config.toml
d_model = 256
n_head = 6
activation = "swiglu"
norm = "rmsnorm"
norm_place = "pre"
rope_fraction = 1.0
tie_embeddings = false
init = "uniform"
optimizer = "adamw"
beta1 = 0.95
weight_decay = 0.084
schedule = "wsd"
decay_shape = "linear"
train_tokens = 406600000
Each number is 128 + 32 x the weight over its row's rms, rounded and kept within 0 to 255. Layers, rows and columns count from 0. Numbers have three digits each. The size before them is the row's rms in percent of the matrix's.

# gate: layer 2 MLP gate, 704x256, rms 0.0618, rows 547-581, columns 128-255
# up: layer 2 MLP up, 704x256, rms 0.0609, rows 547-581, columns 128-255
# down: layer 2 MLP down (transposed), 704x256, rms 0.058, rows 547-581, columns 128-255
gate547 108:151069141122147137097124172132096089162072105095093103194075153177167081120112079079105152134113131122158111178088140115134099160135083197137110135178146162196098195118087135116175147179105134056058105194128079061105144148149120176138165147162165087164104106123143113201104129158144153124161119083125144109156111113133123146134123136148177110113096140138111113123126115125066165157123
up547 105:094170066165148141150153153126155117128176158161181141098183074110120067164106154138133124135102101110087137083132122140150150126163143128101125117072150105029142122111147129147080131122245150164182176110120119168108136140142123152127119151117105147158120145125048123152101144104151109186136162146119113062115165149122201106125169157048113106119149129083159135134096147129140078090105
down547 116:096128121051134112119127076151136150133098124132103121117110169106091212126133160135157144106164101107095144140109089135105191132138147062035073090122072135128111075139141126106127148110082134147106131109154174136137098093078178069137093087089137150095146121124176080082137089087062143086111148184165172180098130116077103136093132134191078139135087131081106142119096136147136156106157
gate548 063:102196097120094108141081146057067078102102152169159126083152062103158139100185141147097119152087193126095106104148062134091150091174158110123125172176230131113140117106149103114169057095144138134084061118128160166155130089151118174133123141118116080122125128133143129167129105181095139144153090073100127143146123131104101099150168116123145149155121097108150115164148120171170071071077
up548 064:133121135107188112129087112125117139165127161112147149096162166137126139159140152209118139096109066147118192178106136144149160188150142130097090106164085108137137157145137148166100057141143119126096146141065133127139121144163149181099148213095106080113126105088128084129043158167139078103135138100076072080132134173146145136077170120127143154104119122189113098152123145062120093151071
down548 059:089136169107094159141177113131101106190137067154097073123179089130131196198101106132105158116117165115126096191119112143098211186189085180129117155151162164113153102096138136059138132091184076128144177139126153166152187132126160113143173126171137117137158157093102143110150143134131101105143146131116117105115127188127098140176083129115206117163094062092123097174075154118177106048107
gate549 081:135162181115119110154130122165147151189139194138127125142110134128145091100142171138094096154112135148101107138136173137169123098145132160125150150107123153083069179149140089111158136099130116125182144160182136123156103167143183111168097111171145127131156100221142099162136127109134137148148131171170107157173130075092105178174092068074145166158160104111140081081143117145161073104132
up549 078:156120170145066106155100081170086086124076163099137096115171134126142164167121117135098147131112075104077044121112111142129145174129122120196156186060116150103111180134125118121125193137084122075141158124186116118158106092098163121148054135077132094112085130191109110146127145143151131119135127178119137090138093081137076135118126146095113118054147140121072208129069117140072122118118
down549 078:119120187134147117087158097166071125148174129120100131100145070090131123193134106075129101110119112122068119129126102159116135125158074059150141103160096087134073169141146123150058115118146118136112165161095113185096163135138174069129108109150079149104121126140140198136082133114074084141117133099110129091153124136106177102036112136154195113138118128078070153082115152172121153133092
gate550 144:085102109093093093110101064116089128100099130082158153134157130117109128083126106097138057179143156087099155123177154103123204097154153119128096113060112214140128081144146179148161128124092120122140153064121103157100171139112163127093134138140148111124155143119154137113142115097098100150146119130174147148108189109145138056139090150136113088117179110047141117155134149147055140143090
up550 129:083148175079126132120111068118141082136103144119134112101137101081096086075124150132217125149133150113101122141114093126140129112152120145113123087150153152174134142147184172125129108142155126105116146158129145195105105152186128122151136172061147142142130158120168139146125193170104121100098122122122108110115104157186136103154102168155114120105146165122125153228148110105087098130085
down550 135:093134140096112170090124078146155117134117131074143128136176081080085107089128148088137121159116156110041146116156118111123189120140133171079079158051170154139144100101168142124154099145153116125132134142140128174125124137150064031158143157131112136127094122174160188128115117110109141120142136144132131085161156109208130087135154133141114085116152163104136165164133106146085157139096
gate551 096:111024109097124130105156124121136161172103085156105202168141146143188175105104108168099099179123132137159074116160136084122155106167121132145121164175105119136160140162078139139095076122117128100100112127147103114201109148103095126114108113152099132182098072157091097112068151041154122129134172127109080092139126152158103215127071083094137131089117150140069150131089156139119143139162
up551 105:102166085198102096118092143095092139179205152087070182155152092121152139109137164100104147110117102139103126146125184084124110180165143126151107141111135106133078087142197097154140150136142146144132122123142121136137188132183131100149088060168119119175133138227150153139131105076104090162113108133151147129084181077087113099126136070122149124123047122135122129123108096121171084066174
down551 104:179162202075124160183163125126131132096081120144156101088071159129071150185113095135173110130118179118131142142115094220116145100061116098146112124156129170124149113123091143114083132100136099094171093146113093153121078112075127134123158117080102201111101142107132069104122132173161178110176121152118137098148136161179090150149149141134074148145230173094159151140125194127072181152071
gate552 131:154116105145121137142101117092118101143111173134088128140158099149159130113135173140106149099116142118106158134147144208142125171196106099131129169133189138133123075085050090158134088154172123075120071080125112173127144133112179122120117088107088116175102142139060161058124113147155153128079180156131156172132185148154146078128094104168190096154103141125159093109127131100146100104227
up552 134:126118074144115088184151150145142138161116170195152138148052088123093089102132101162160167160121092164113090142098140130106137130142154188121052145151154149112118107152101106160123118069126153182163096115184101069193120147057111109154066112206092193140176191195132140130164172106105113169053137087096068123153129140125179102149122103086167143106122019177149124120139116138120039106188
down552 139:116126137118129162099113100104132121101166089054103148110191119114202166142137141105079098113130130133166183145160076162145114109150079085162182118125097111139126104131183167138103131161115101099100125179114165161064109110161171145123163124061162080161113174133089127113122114150170164064193135153146178133136134111140068112100150147143065107176158255076096125124128082144109124140104
gate553 085:171114138153211128140114140120131152084149109156142096123127147143164156138054173158197191155151084088119221147151150121143126139136133175106180137144106088128085173123177119156120125094119172192133087076158094097162083134119140141156101084185139152112088133109127123163208075135138141121148117166155123129126088136138133208129137098184166213138103142156146121116115163162182178152171
up553 079:076067114124119049168145142140117101153099024121115130061138132146125090096130180168111167130092099133119158120086103128163105085102143169103104166127152131123094142175155151129094175137122119155146125126154144140106102131145133153188127087177153183165121057165073148114196110060148083110129180108196099129161146140119160112086147141193104104144054099109099125123137163147152084167151
down553 078:102164130100139151105126093167129091159120166084076159075162082100115091170092022094085105138154121203161069144091123120118117117122162067120125124097147149137147096120100145111111125160117108061135130159090187150109170136130113107129104171079159081112154087157144232121145158160131096150145132100117119115105165119119123041121138153139128095093152083072104138143111115091113097097084
gate554 108:184202125179119144102135204118133128061153152125147162179136168085157166148145195157157108104112107169084132153126172108083172177122161135113154127073076121116116169139125136079085129093148093107160208139121097155106132135117152055094153150083132107108141222100150070101082121126118104081124139126092099144142146123082083164158182052067075056131157129138182115171188089119112108142117
up554 105:166135083123106142146212152114190118053167171167152099153145115141178096119177167117144126123146123127063170148142161130103163160136154150121152161110116149062111096123126136135075118107204140148126179105122125173130140112094176131123169144105149078104150184115139118134122148155128120104166140122153162161106192152041108140134093071115147099157129082101158140146142107134151108124114
down554 109:125075094100104124156177121112171135089140169125158148131171136143177096134145139095106119119145166098099133110107162115107142112174146140108161177137120138112132094126125102148102177134146125191138136088111148176121164091085138091129179154148144073096172139159113169138100167108175143128158106084122196126109168156074141099124123109144144149136070084103146155139131129130148113144128
gate555 099:105146125124131114160090122130110153145140082097127118182074196116054147115117139141159114160113087116123078079141177065110134102108128098094101122101072120133097115147147126110167099194113113101154155137120128167122145086124130114131146141138099217161082093112149137129173162145086128080162097088112137137117154149117155213125185184115134104102159112162126175128164076143093106141110
up555 100:115103090099134194086154082116085142180189080170116139132103139150169097130131138190099162127128155194141065125115120077113080136147096162146159148142089169084090185138123069098133089102181142102165121133178096206128163133092140155123174132162164092126104093176158117183181080161138070115202138114114134117136151116109191155161167132149101158133148180131082101127161093091182110106139
down555 104:098085072161108192085174078134144144149143148186130169133102115187210098149133125118085132105113123170059137134129133114131120115133123139188169139149090166116107140133090118124093122138150106091146165106119103228093156132160142139105160143168136052108100156177157075140169091117140109110155130143089133121103115128115158143143127131139052109110132171087098061121165126111129128139135
gate556 120:163080160137135124083147143116111172123138157097122143140093135188139105163132122121089063130195105084107089105098144102178110124129136177115105184112164129052135190127134072191147180182160129103129151070157120117156126131145189162152085124157108086063106101139102112174092121130085170118155111103143082104115107140129078114094082078143144098112105151064119093119123121168083130134122
up556 122:174130091147094153086063056071093036157137154143091082140191076154164177107121079102140131129104156170122154159134143204101148200185089111144120091139114125138118095159129194097122104158122150138083143137085173130106139146137116120143155138098132104128096118096121137134159127128161105145120137084111191120144159155143158094123141107084149125107084102166112159149153145093163138117083
down556 129:093168156124128099212176196167112130104127080132183175117104162056100099128159184175170131134113133136122165093148105028093126116080139135114132169127131112175098136099130064140159131111111110125132103138101075172153156091124073113129132079130123195152159140143107154082104157133114088141136144161144120141141107100106106137163128125148119178159177098123143171103151139170165169127137
gate557 081:116138158113168122135095108125092118103140208146152105138100092129132115118060161079150085173147147076104188172112150141179097113094114115135084154168148123127119085139111089148171112153156107185107149155084112094136161116132118106137131206107090132106133144148138119154135127174103131131132119135098118165085143179146151091152205121145145158117142149127113202137108075160098176085033
up557 082:127142121080106167154132151170123144088159068082123091139122169132156097114149137148120078088165111079048128066114080060120117163118128115160114110168147070093177155140122133075106099117110127161092123078099139122108122114169070132114137098127146134113103123118131130130182093082117135070090130099130115110172127121132127165092171087169128120120059153126119094103195129145175183117120
down557 081:125169088092113150147167158133116142109173082138109083167109176085140084090103166110154146115167104090139165113138111078066142064125142110171134175173175145158159148076127126074127158092086135149102103063167161095104072162202147142117154098151157134094159104153062006106125119068158059130106119144114133111135153093088133142077165122129096137080117142104156134157135136103170151151164
gate558 081:119111149076080114171184180109133146164146107144068143132161131116062126091165135135124139120071124127136108090114145144106118113183206110169086122108132196192110147157123114060146067126154059086147122169147059176094134170180133158112104154146086145174100139135112142129153150136072148111105096114116096091120116132094090176051145082102157127120146085154137079113142137153195154115130
up558 086:154082137065150127118098093078156192123138157140123120144120143141107126122135091150141092122131096093159126062118155098103134164124147142108047065147125134157115146129171110110150074182106073105098144182096102168100102165126140113144067208122184086104128124121112111098118097139139149096088114126125113120130090149159167141115135131143115105107141069155110127119156148119220153127164
down558 084:144099140067176143102081129120182169119158140161136089127091062152127133166110141118100173137111096067109121079091117089102125165187147130077103106156127090110131143109210102112125097130110152129136119119126136143118164110139082132176113124150085114100116128117049146121118087122132153079184142131109114051117148154182148117151162124107112129101105109106098112159161194073142102111148
gate559 068:120117110093120154064063137129103154137185150131108174109118146119090134136120157078153103058068172080122165128139131123212090145167165133107099104142128083104169180121134126099202151071189165149141065134141149130093136137175150159094133118120155146059183060135151079101167160133121154148082152095112139136149095130161124167165128162148100067082085107131124182127139151160122086102106
up559 071:178111151123147130172107136124160111101104119085116155109101104094153127095058115202123156131118147101157141100157168056087206144198104140072193120175123087157096128128171137149110165143116119123098145128105121124150151134111182106128090121174110141113128161161127113099071128180112155109135116112136119098143176170141113130191121136142102106136169152105091063157116176134107120132167
down559 070:104105126125148164116108150148062100115143035059051136106118199138141100096181104129140188180165131081137129157154188137114143055175128134153119128161116138141102149105160151128165183151072043132092129116162145118060083122097181136118111119147088138113111107216148133122141123082133047119144160119155122121158153144086149121126137092127182114149094137094153125116086088130108180125188
gate560 092:135166137097121118158144075138145157044061163186127122150118126081105155106151078154157108113115127139148129167119170140154152139085125104146147057127109144153106140167112098159151155138112113100114113137109094119101099132144104127161085095129213112098088121142147100096094153102110065107121136153094137145096131159220110097121113146138166122186125139113122112089136135087148135098144
up560 093:145128100094150118123188079126130084102147042165143169169147061138138083099182101129155092142161118151165149165149158156109116157154113111180129159051125139119044111150136103185100115072099168079099141053146096102177073122109152139129097113119147120137142188164123120097151167130145105141131146177142134157134190093098184097096098133123128144127131130104163142147076142149110151116125
down560 095:195078130154120153085124107120145142114119068146133121194169107126105086136204116125115152124118096127137122160075060173055119117178147184123086143107112109087133067186201158178129152112122121104111112104157141163143144168110118099175103100091173075145119132088144137115163123129096107134115131135178135138062187084060144130111099157195123139092159144107117140171136099153041092084110
gate561 117:097112137125117216146075130130080116147112134142120138191135092052149129081092123130162151110175115191166147133129136157088138119149076121113132148132092103196069097156137147100122182180048112085122126110109166156136191145085152048139098092114126106144183153112163121089182102086098149141096089105057182138139148129126126120132122105150127127110141079159047170169131177117156102106166
up561 113:110099106141097187120092126114056106153130119105099101170110058102175137055082114109145149152166058196124100137127128156118111117107105107142147140134089110173048098142098132106140194123077113085107149116143168168122215141089123098146155095099144102179137143097128146129183091073109135163099120104085166114143141133097146142110126117121173122087139123125068178169137184106173124121152
down561 115:205142114143086074104146124060144094090111162115109080116146126203122136116132112127107128165127130127114069112106150094161112127120109146147104152125158124091155152118111075137121132072171162133103146179176127095122128103126129255143140174121149143135099134115093236156123137121169126163143168141153100144141162158143115114126169151122135132099143189101135096110097126132140133147127
gate562 089:113117100124143159151094090100108124111141083153155142154166132107176162130120136053119153198133083157095099127131124136132168222178113068096129119158101154137083158069135150141086143110101155130129154071114134171102090096155167140089077168084167101142112095140134130133056119094147117101087131136089097116134103175124137141085134105100164115127141149139165144134147128158111131112135
up562 086:121052127119153161142129158149140109113126056124087175143123109123134089155176131120138175169127113157174089174140127115185117105226136142159083062100150144150103183127112124157180202198148127133142140125202124142122186152163114141101181091138117189110161166130160123164156132138114090148124118160170141139079074097107140121104071060182124117141103131119161141131113119048104133138114
down562 086:128128161124127169127101139079090134159098146129146138121070138114151116165180152166160128176132161113143164162142124133128100108097153175091153113152128159150135068100112110121121156173090135140169153156118120149149113084155143107057128142115106087158080128090141255125156125091153136146154123082178101124126117124142177136104108101202133144086116116124135161105138140120088142116147
gate563 087:183138172120134175111164119143180162148067151158099123155082081113103166116157143137187109141124150115168095086125115155083153157088160074140122157152142158149163112100082118123131100074087126101108094164178119155110095146142124137153146125090160070116106144163122102146129072171099096122129118158130078183120103087152142124111086150180099137150168122188134108148144099133118145140152
up563 087:111101169095090117123138121039137207125071132098088100213056144091111155130143124158146106096118094092097106119102148123139152132057116095098100167125089105100139146173104142164113158127100138129120091129167157143068111151126110092147166110138202080110137131125142134118157128084119106150152136092121125132148081143160078156116117143164128153145156128120098148119168073200117108187183
down563 084:153111143151074075095158159114158139075120117147157105131091173095111112089071148113101116105144157124134132166115116107095116080147189098152169210145108125113170171115107091115106152105066142141101145153118114114157116107129163066150124130095127146099117125128124112139138217153119130187143113098169088113116102190128147102092073133146130141105168143165102140078163091118139143138153
gate564 116:103146077245120133146133147096124136138110151113153076143180137131106143137112149121132140111111105115096154123132115142073135151156173159156180164185133108143163137156113145093131142141162169083094136152127173124101166179129176139103140126119115130185127137104202132098117105084150086109078131063102137173203068149097129148136114156045110054122097129150122135089126097158130141137125
up564 114:123114209109151126128138125161088137133156076126130155059122164086122175134104143143111132141120062131140132110104137133178173129134101098132053079020101097124113114118162135171114132161101137129146140107159075147131060114137078109121113113146097166079095150145064105123103136139101172127157097180131060067100191104205112098144181113095138205146136117115152061162084165096132129139096
down564 111:122087121164138129167091174107121175131195112114137113113127189131075154153125100161100103118110077079144139101170113132105143147121097106162102104106114112148129120129158144191090102181101141143130130143140130173124082098134150165099113116082155133118095166089135085066141123150066173094101075171140094114174153158172133120097127119044140144169097149160165088105124120128131148083125
gate565 093:146096164062101111127113160105121137044155135079168102148067137113129134102152127086142152091133149081099106161092097056152125103167142201097087137148118119177152155128134113168155170179116117149151144116131127118120069138107096131129123091141139107121155160138135136123116152067105121125131125141137104094045090138162092139135139134140146138140126127095110112083128159112100150103173
up565 099:131168127148113129144111160098164146153144151199176118179167136122099150134140124141188110160153105134123180176085172186061095158140140069086084124089066126107110172147097094102124170155156114128115150160130135120140146091141112124119141077112068146163154092111187149151144125124175099159096125085163132165147121049103137105108052101138174127116107155168140171139154127130107099166147
down565 103:189138112102165128178096139050124176138131133110176071133094091123107120081153109135149144095107146109161175105119129114182130160158156135129109154136139108065104121115127139111089133151124187122147144100106114175144145132085136062107100101121084148097146148094163051095133100120091188102079164105192111082121069115199093090139108161069117121138080094096098100107094103154125154106175
gate566 100:076181126191107099139148154179081190081152144138118145136175146157097103109125184135160127188112111120090152057095180127165151182122134075106196130123116119148137152109130173118141210117189118149105156155086153138100199104099092151165132146105144178097096060109123117167159171122099132109085048111117183087184143116106093151075140124088163138133093134136153148094078144117110114162094
up566 097:166111160144104102171169192113157175138130132111122149111086170111111105085115070107103107035140153088111155134078124029129117128152176181132071094148147132137072131146167122154127138180134149091147174145133125162219118165148068141135129136202128129100199102175121132140158103114143177140179159080130064061107121106106094153184132085079157129149095052128136157090096133093162083161191
down566 102:090134086136138100139120158106115118125127153121102177092172188203103118144125118152090152071127112119153134111132144031104154174139119115140102163140100155155101174154181111144180121131130115088132149102131184202145150123120089177119100155108204138115127072130079000087168124196127138169099108115083092100157126107105079103134112101129162126137110143135186124091091086124144155138139
gate567 088:132172158140174170150155129183073132135202054138202126215112159099072126139144149094117123211140102135125127108177064078102134137178142077106176105177112124128119062126147135126131158092124121094141123108094117140141113087134087102109140168116135131076076161096156111184115178141079120100155107125157146101105160080090074175122134134180088168087149185117135130183118139106144154133107
up567 090:131118112125120132101165139130132139032161100177201125164085148138167092117108131152085088156141142119072112148172106125183095064123120130084169164135123111115104079127160118163160062127137101127136162060136148141123129144119146120112187107219096112051152071162137099128068122154123100131147111157139103123145151135120061157142043136128098143112133174099126145112114121088251100122147
down567 089:142089140163108093067125093118166170074119172126159113110076151151201105119109134130058150160072125121047134133124130150189097103150084121111131123144104085120166145121159132158149122122127109114137143053127138148125136117143144094141232136210151082114130144110148115080045093112156140092158101093128082138151115134100106158124078122140124108088119185106132111116183159113197097132133
gate568 078:064104147123135074125075143253154071139127179126116064117133117122114102133133087076144120163144167121151158113175183142120107116133110117123119151087136159109151104190131141169143165094121117071148116118169170118091171114071152136115152139164168115103100158086132125145095215113141037156126139124156128150143116070079149060130111119212108143175162094137133190176159087137111117131170
up568 074:123152118180120083163131178162158149129130144105137104122093164119128127141020147128182091151091101066134198143110124077125088127188177212107102096126071151143121121144165089157121135117142111127126108147125125138165147130137094175165103118170137168193063100113164168151134106099102161125136133087125121069054089134134090148185150170092097100077130114100128101159107107055089123122106
down568 075:133131174122142061093104121178090128149108142135131150105133156121141121110139088105157146101188117134145083101130105137157087136102125076127126174076114155098096124140105139120159114070138084137135136142105071167121181123086142183226151128118108079128097141148129011129114147128102111127132158126087138142129175113056172124134083153149122130173087106129177123156121112165146141140082
gate569 099:163204090137137095110209166126103142169129074116111139171115079129153090152114158174131119176141106112150109135165163091101088099102143094119115186088101147085063116127167127156141096138110145117128105063190117154168106146064165093160063068153124115164023159141099120196108164054148127103130137177121115092124107094097110170115122126118107151126145129104113121161122100156125084112123
up569 100:131159130106136162166114118167128170094130168158095116159127166122108190072089110188147085108152167121187177151084131138098147077177111126099164120150134083123176124086128206156113103136137162150082138102134140160116096150075098160116136099101150093127169115062118142093173080155114079079090147114114171129092121170191162151152112145129101141149159140153062177094124118142123111149051
down569 098:106168045164099123154105173156115122100102126116121147104154145130121153112141063137151146168092161093172120155151092074100110116178173189084162075103109133056128071176140063130135169100134130158136084136095099142164121168121126135096156080146115126184092104083150150153150095166110122118173157163185119103115141109119073110089105100153122141128103202135129135103144115133081175105113
gate570 103:128126177132152153111153083124144072143096146139133102172103119081139085098143098097159107169100139139094118197111122187110107130110087046091133142108099128135112073113135159128135147121201123186133120125117120049121154049114097159077155138074124109169131118117196161110113081131105070124096088128131142169113154162089136159135095137122133138054169158071085114142115126171062179135056
up570 107:122146127133148133121150151159122150156137221103150117112212147147062126094131153155138121175051108122102187124090122133160065121110166150150127140159132092142083140145120170143140140125170175144106097148164151145126091171169129108179087110095117194109164149101133135130055104111063128139095116119133166093130136130144095108152154160089121150113128099083116200154173118121102108121067
down570 107:142182157133156135152110127197142145184120144085128164179194090057094136163111093115157108148089134148080179123146091138153127119128200136108151182107151094127176085183092141168121111137210084142102073114125131177084119116120069038142091141187042159120148148181126148115122137105068172147120164155124112053132121117163093121149141131099134142186152111120152171141156067098120138118137
gate571 111:142152117103184163138138182204139180140115132148171148152077180104092092164085181149166067171076126140194073149150091124106194095070154068162155131039151104118155174122125110109160173085159100179192146117100131124086091120150125158083137186169125142110112151141177116132131139103156163128131099103122125070122148100135110174139119122078115153114171100175150118138122089140076122160108
up571 107:122153133128137106157101066107073105120143120118142099121175099142149195129122117074066174074144100110075191120098107138155096175166149155136135122209095164163076083147164139136126095130078162074096094150157140141125145151140123122183132091141140107127144141106087144148144120190093078120145129159110140198118113120122166157147131130147146103153101171091130124154173127079156111119140
down571 104:158134125165161102163082085138111119092155112098161126131152162090121150157175137142081142138119123106114221109109124122139130094131108133081157178180094160133127145122151112144133070127078126082116104120147095168167172127140110118121098106142090115118116132101100000153145102152097090147121113144127157189142108099076136129123142180144149085132098174143146146131167111091146094114118
gate572 104:139175075163133098100136108126162119093127173125159204084119103148058199054164160151161152141169079077112144164137212091125166108117152099151135152137127053152088152158149127114158143163181190205116145081168146101124109171124135142161102062181094170128137138077085133101100186137092141104074066125165133136139106131164053149160113152061087078138091155076095133095093161125137134134136
up572 097:107112156109161112128107143090123134104108175103156092114141146102088117145141097106093143164101084090102155227100145131164088127131132108129115143129116135195212169172162155124175115188119074135105154196080122148150161098178121106182126092188160095137095168132140121140114146161063075105138138135110145167128129119111067092139122134135141126128161119150120131131140105115090135123145
down572 105:135147127124142131083090126138127141150116158158119175150100115128024157065127155119116167112159115062169143181116159056158151125109137061092111161154157091156142141118146111101183128180155150161114122113178121139123139122129114107157076086161105185134111096088126255127088127123117123097094138142183142177138124107159138072123150080071104109105130177115173084155121165127134177084162
gate573 086:111144076116128102099134106126174121079129108119119138119115084135135074127136149053094133080159147140171134156089116121115118164183162113126152141165136126107125106113190083238166142116097102195134074100074117122143123082108168132117080089239111108084118166143120182130063156160090186112163146165171119137097102140118133104147165118092153184132108124097140138098122113188169163124132
up573 086:123114061129081120146154111080130080150120137158102089105139151136164116136122180109144085188113088088124138111163136202116172119122136095169181135101099154116088151144074135061124164135141115098104163146111146139109154182135141175159161180085078141132081072116135108087146096149164098144123135142119194141179128150080113095155104173052132105112149138131100157089123065110107074165117
down573 083:162086180076140127130130154164137115167133166134171147141114131102072198178150078149144114110133123120162152148143086097167109194152094158162131136124126122089100165157126180180112108114202155141169186124107143098184118134097081091108113120148176173113088144116167100137108139128125096156104127121131101088103096137174127107155134118178142153112147097180101189108080147137118178115176
gate574 079:125124143160097181170137123149143112111117114111070085099104095114091131138144125197134096173144113151122109073162080147118151069087203089151198143120181137151083100137103134131168176078117172101131090144125134138102156128170181110160153091054170119138093140100137126131113144174157148094159160145120120142159182141122181150167084161175079084069151140149180116156158087161183133129100
up574 083:059094139145108097155070179101208099149135131136113100152101111124133124155070067122159110089169134104186140126172153108072173153096140105095116112154139115108154067172109126154102171129081148132143114154108129132166139096156136132125143112199168136110103145124173149079158127105150086108148164063126083143130184081126183119142167063178110124143130144101144138109205127106138097113171
down574 077:040101152126112122149125123170120112160084149146097121125159140094081104095157192149123172146140098129150110136175132141063151179134113128159136168137156119181145089140133129136156117142133135085127176120135144124107132184125153055143072135128107122154158175147120238209109177093163113125129161165168171158087100148186148130136177149128150099115176101171075095125125124186152165129115
gate575 107:107074118091101144119039057082128166180141133080142068168117154097090154160140131090176085092120119123145142117162100160155107138147079114156161102099115164162163112121123141132133140092111137103125124135056120091128114081127166132084109197118128135106106131120179098139143106129111121161145110147103145100141147125119149086087163169127150156120167164135170135192163078061090191118078
up575 108:113127113181139136131146127110138120064129107117097108168130139171067090127127127102132128112113096134147096087097093092150124155118158200129185191146129103208172106101105092062152049093197042148108139141126103083090181164185138147092118135192134147157127133151158137147158157125140164126127145098135090134134104137093209167147130098087095143127105105113170093121100103124087141149060
down575 114:134157113137151140107095121134064157111155120112125115205101125151099059089134148105133115116134078175198087141108147070183119163126115152139186140118152157163140131054113120110122134124184110168092158133137129059134173155127124154084110100158163167137104147118135220143192145088140105117126143091157104135110111164061172112101070137059080149132083125149177096164094166105128163148063
gate576 080:082154125131178083153154180115165125153106081149086173118156146103118127158139134110116130163171127140075143083100165124099132198098150093163099115122093134113114099145107088120175125147110208123073120144063091087175133202217103136140153108112087137159163124138134151128111085108134038142118162083154195168149125072098142095078130106085116136131103089139150149147112158184124179155148
up576 076:119143122127147081142139141097122129142139132139090135163151152085115098170118112151136091133124132129080117149127131177149121185132176100111180126126071129126150134092108076084147141115163125095121128145132162159111142191112159152137188144150128112122100147143181116125132097097125145198124128069133116137055171147185093195109079072037138159138122106067131100096137076104128119084071
down576 074:151124095114126123138139119125176104175075123136066169130196071048137148175135126102112110138164115090117127138114085152095111102153133108157162117078100148089147090143097055114223132112108120162184105141121126101136147094154102153177106106112095128154134140159135091096123125062145128123146092113113153153159122112134171147126136086117127090080093123102175143178087114179165167128171
gate577 091:166129097098103086158139164129079170098157142132133172182157158091169116109086144176150116138074125172128129104142115097123163065112122165170137100142091127103091133131187090113096110128123172140122195131178105163141138141122068079179091132158106177128135163144144108133091130083100095132200103122157171113084128174108097057164157067118118124171121135094122099119082152133135103161170
up577 094:110141103114141129169126076087078082188105149085163172088185104057169141167170104101145118106107114179061147155093183151103159153151088086169121117149091180103102112082051160101119122131143119126140132154116063154190146079164092117107179171065166095109129136164159170110096141168128116135145136156112138115155186081108104139163142092040099173105139151161105119123122162115178135141190
down577 096:150135084093132161131061138111128126096107183149153097179175142101158109114149083160197115168072113173137135158120129159098117143144137165124083120145108135088148118093087138098107129095165114180127129127113052148160173116154106044147133129100100165176169107171127114095098155094117124140139154155144068064161188138088092147165114114115112186122145121129140141158099140122110142179121
gate578 092:189122105093145115114171147114160184167109131110089159167081079136165121148111151156150173143079130137090137138075162155132136054103102154090145118120118091111094072071170092173159134162136095138113149104159144104093080136182115124139139098138100168092158206127129150116154171113159180181107130131110083149097080172117115153098085116155130094177128119161166098155163149123125083174139
up578 092:120153178147126149083163165148096089086138097122131083138107175133091147111079133197078136150095160092059155108127162076154154150079121118167131133099156094168125160132163152152150148127136154161088162083098161144088112125187124113106095132120110168096191124153092117126077102106126162114107146153089154050174126117148125097151153106112076125059126147084142107122105161165132159127090
down578 094:118125058104147139121092122071168084158112144119111144179121080138143138134064132137138122126194100163102094114094124177145065122096123121097117047158095161088149138099068086135122055108124130091142111129114148102153118103101118168132077110144135122144166133105181182183089176091086097125119058105181168142114119144070168185102043093119166126115182099171096192095097101125115098134105
gate579 118:095104118140149126116158153129104081130131058093168102155162106105143114119123189200169130121150076117160151115107154173169135134105124130125155175097145141138082108104063103098062054194145126116108178056171106133088097111121121113152148063153166155147096134215140116120186098089123124094152157153145128101125150140102098112171101149055140114083131137094133086137154168175143161126070
up579 114:101090112112115205077119152085132127154109176168105170114125141106110167118142085141071078131085160098122162135090139111095090118154116094148134120101147100091117107197165117122152132141155157184111149184089165159196122112142073141090122141114086086091104196091177111108061163163059138157136119108144166156163111138145102126100127138120094140068179184136128106147035141096104149111107
down579 120:115164137097140146134128240123109153102083128081174179062140087080111133158062152127106129161111169108107185138134118152148119067111079107123103183113195103169114092125116108094138105152136129138144152105126152168142097121132104104145114119185134189111101126156176040155173124141111159137172165133094194112106119069132091115147159101099174126064081190116149103162110099129123177109120
gate580 088:087164167077154172140161120141123113131197146107144119081127115116136189130125131201100118159097094110100172107090057122132186112116109094088160139150102082152127155135148157152122159121141146095164113115117099137069142088090170109101097164139169152078151157208169176086103139159101107080165105130134150121130175127057119077070132146165148152142141148129127122118142161121082119063146
up580 089:143138088074118091114140129131091183061103099133192108164090119113170125094108126145112134184118110066107135134149103077167133079119130167160094119147079101164167111098180119173133121127126093182117140113106122136160124100133169096120153098050103134046173138099149159093037121114110105082179162135153140099118112140088122160122132133133140100136114146136094084099101130136126140103142
down580 091:140150114124142024106142108138127105063069105128106182165094089127160130138132143161093115124108111064089212134137145097072120078118134124108088134115130151115098080094146052101149153113115123146090119092131130120184124109157100096115107109128110146120178145054153111122112100128120143104137107090163107122179118080079098145166137083171126143136122145089188084189167219144149123105116
gate581 123:140129135100138111117122112142146169113083181108150131159087107095099164132132123082156148139118097106152148142139091163132118097100159107155115066168092170159141122115125107126140143099118064100104112201150132067129181131108126075197159145104154133107178171076217085151139150168118119169168126116139138144089073074168147147129147096191145099191119099083134093107117083094175179068113
up581 129:135153052138140137108117101125127191165128169127090194133159132178142176106132139124110129154083148111143169149143130195110119160225153157127086155121119076127187136150112166137109137084127093207120156201120156109117193116136110153208105166124106113122092155105116129087094185168133185161073117101050103189184163145107157150089146097133093126130085103136129138077121153140109064184066
down581 134:144142096137130158094098111150108139134138120155045132071167122151143160123086119147140137171111177112144107163135174209126114212180163106105094151138165090171173107157153187125100138099141129171103162180085188130120171126116112173204133157109098118094093118127111152143116148134125143116068124117070138144122136174066173141144135121092092137116127144163093100132141198143069084180074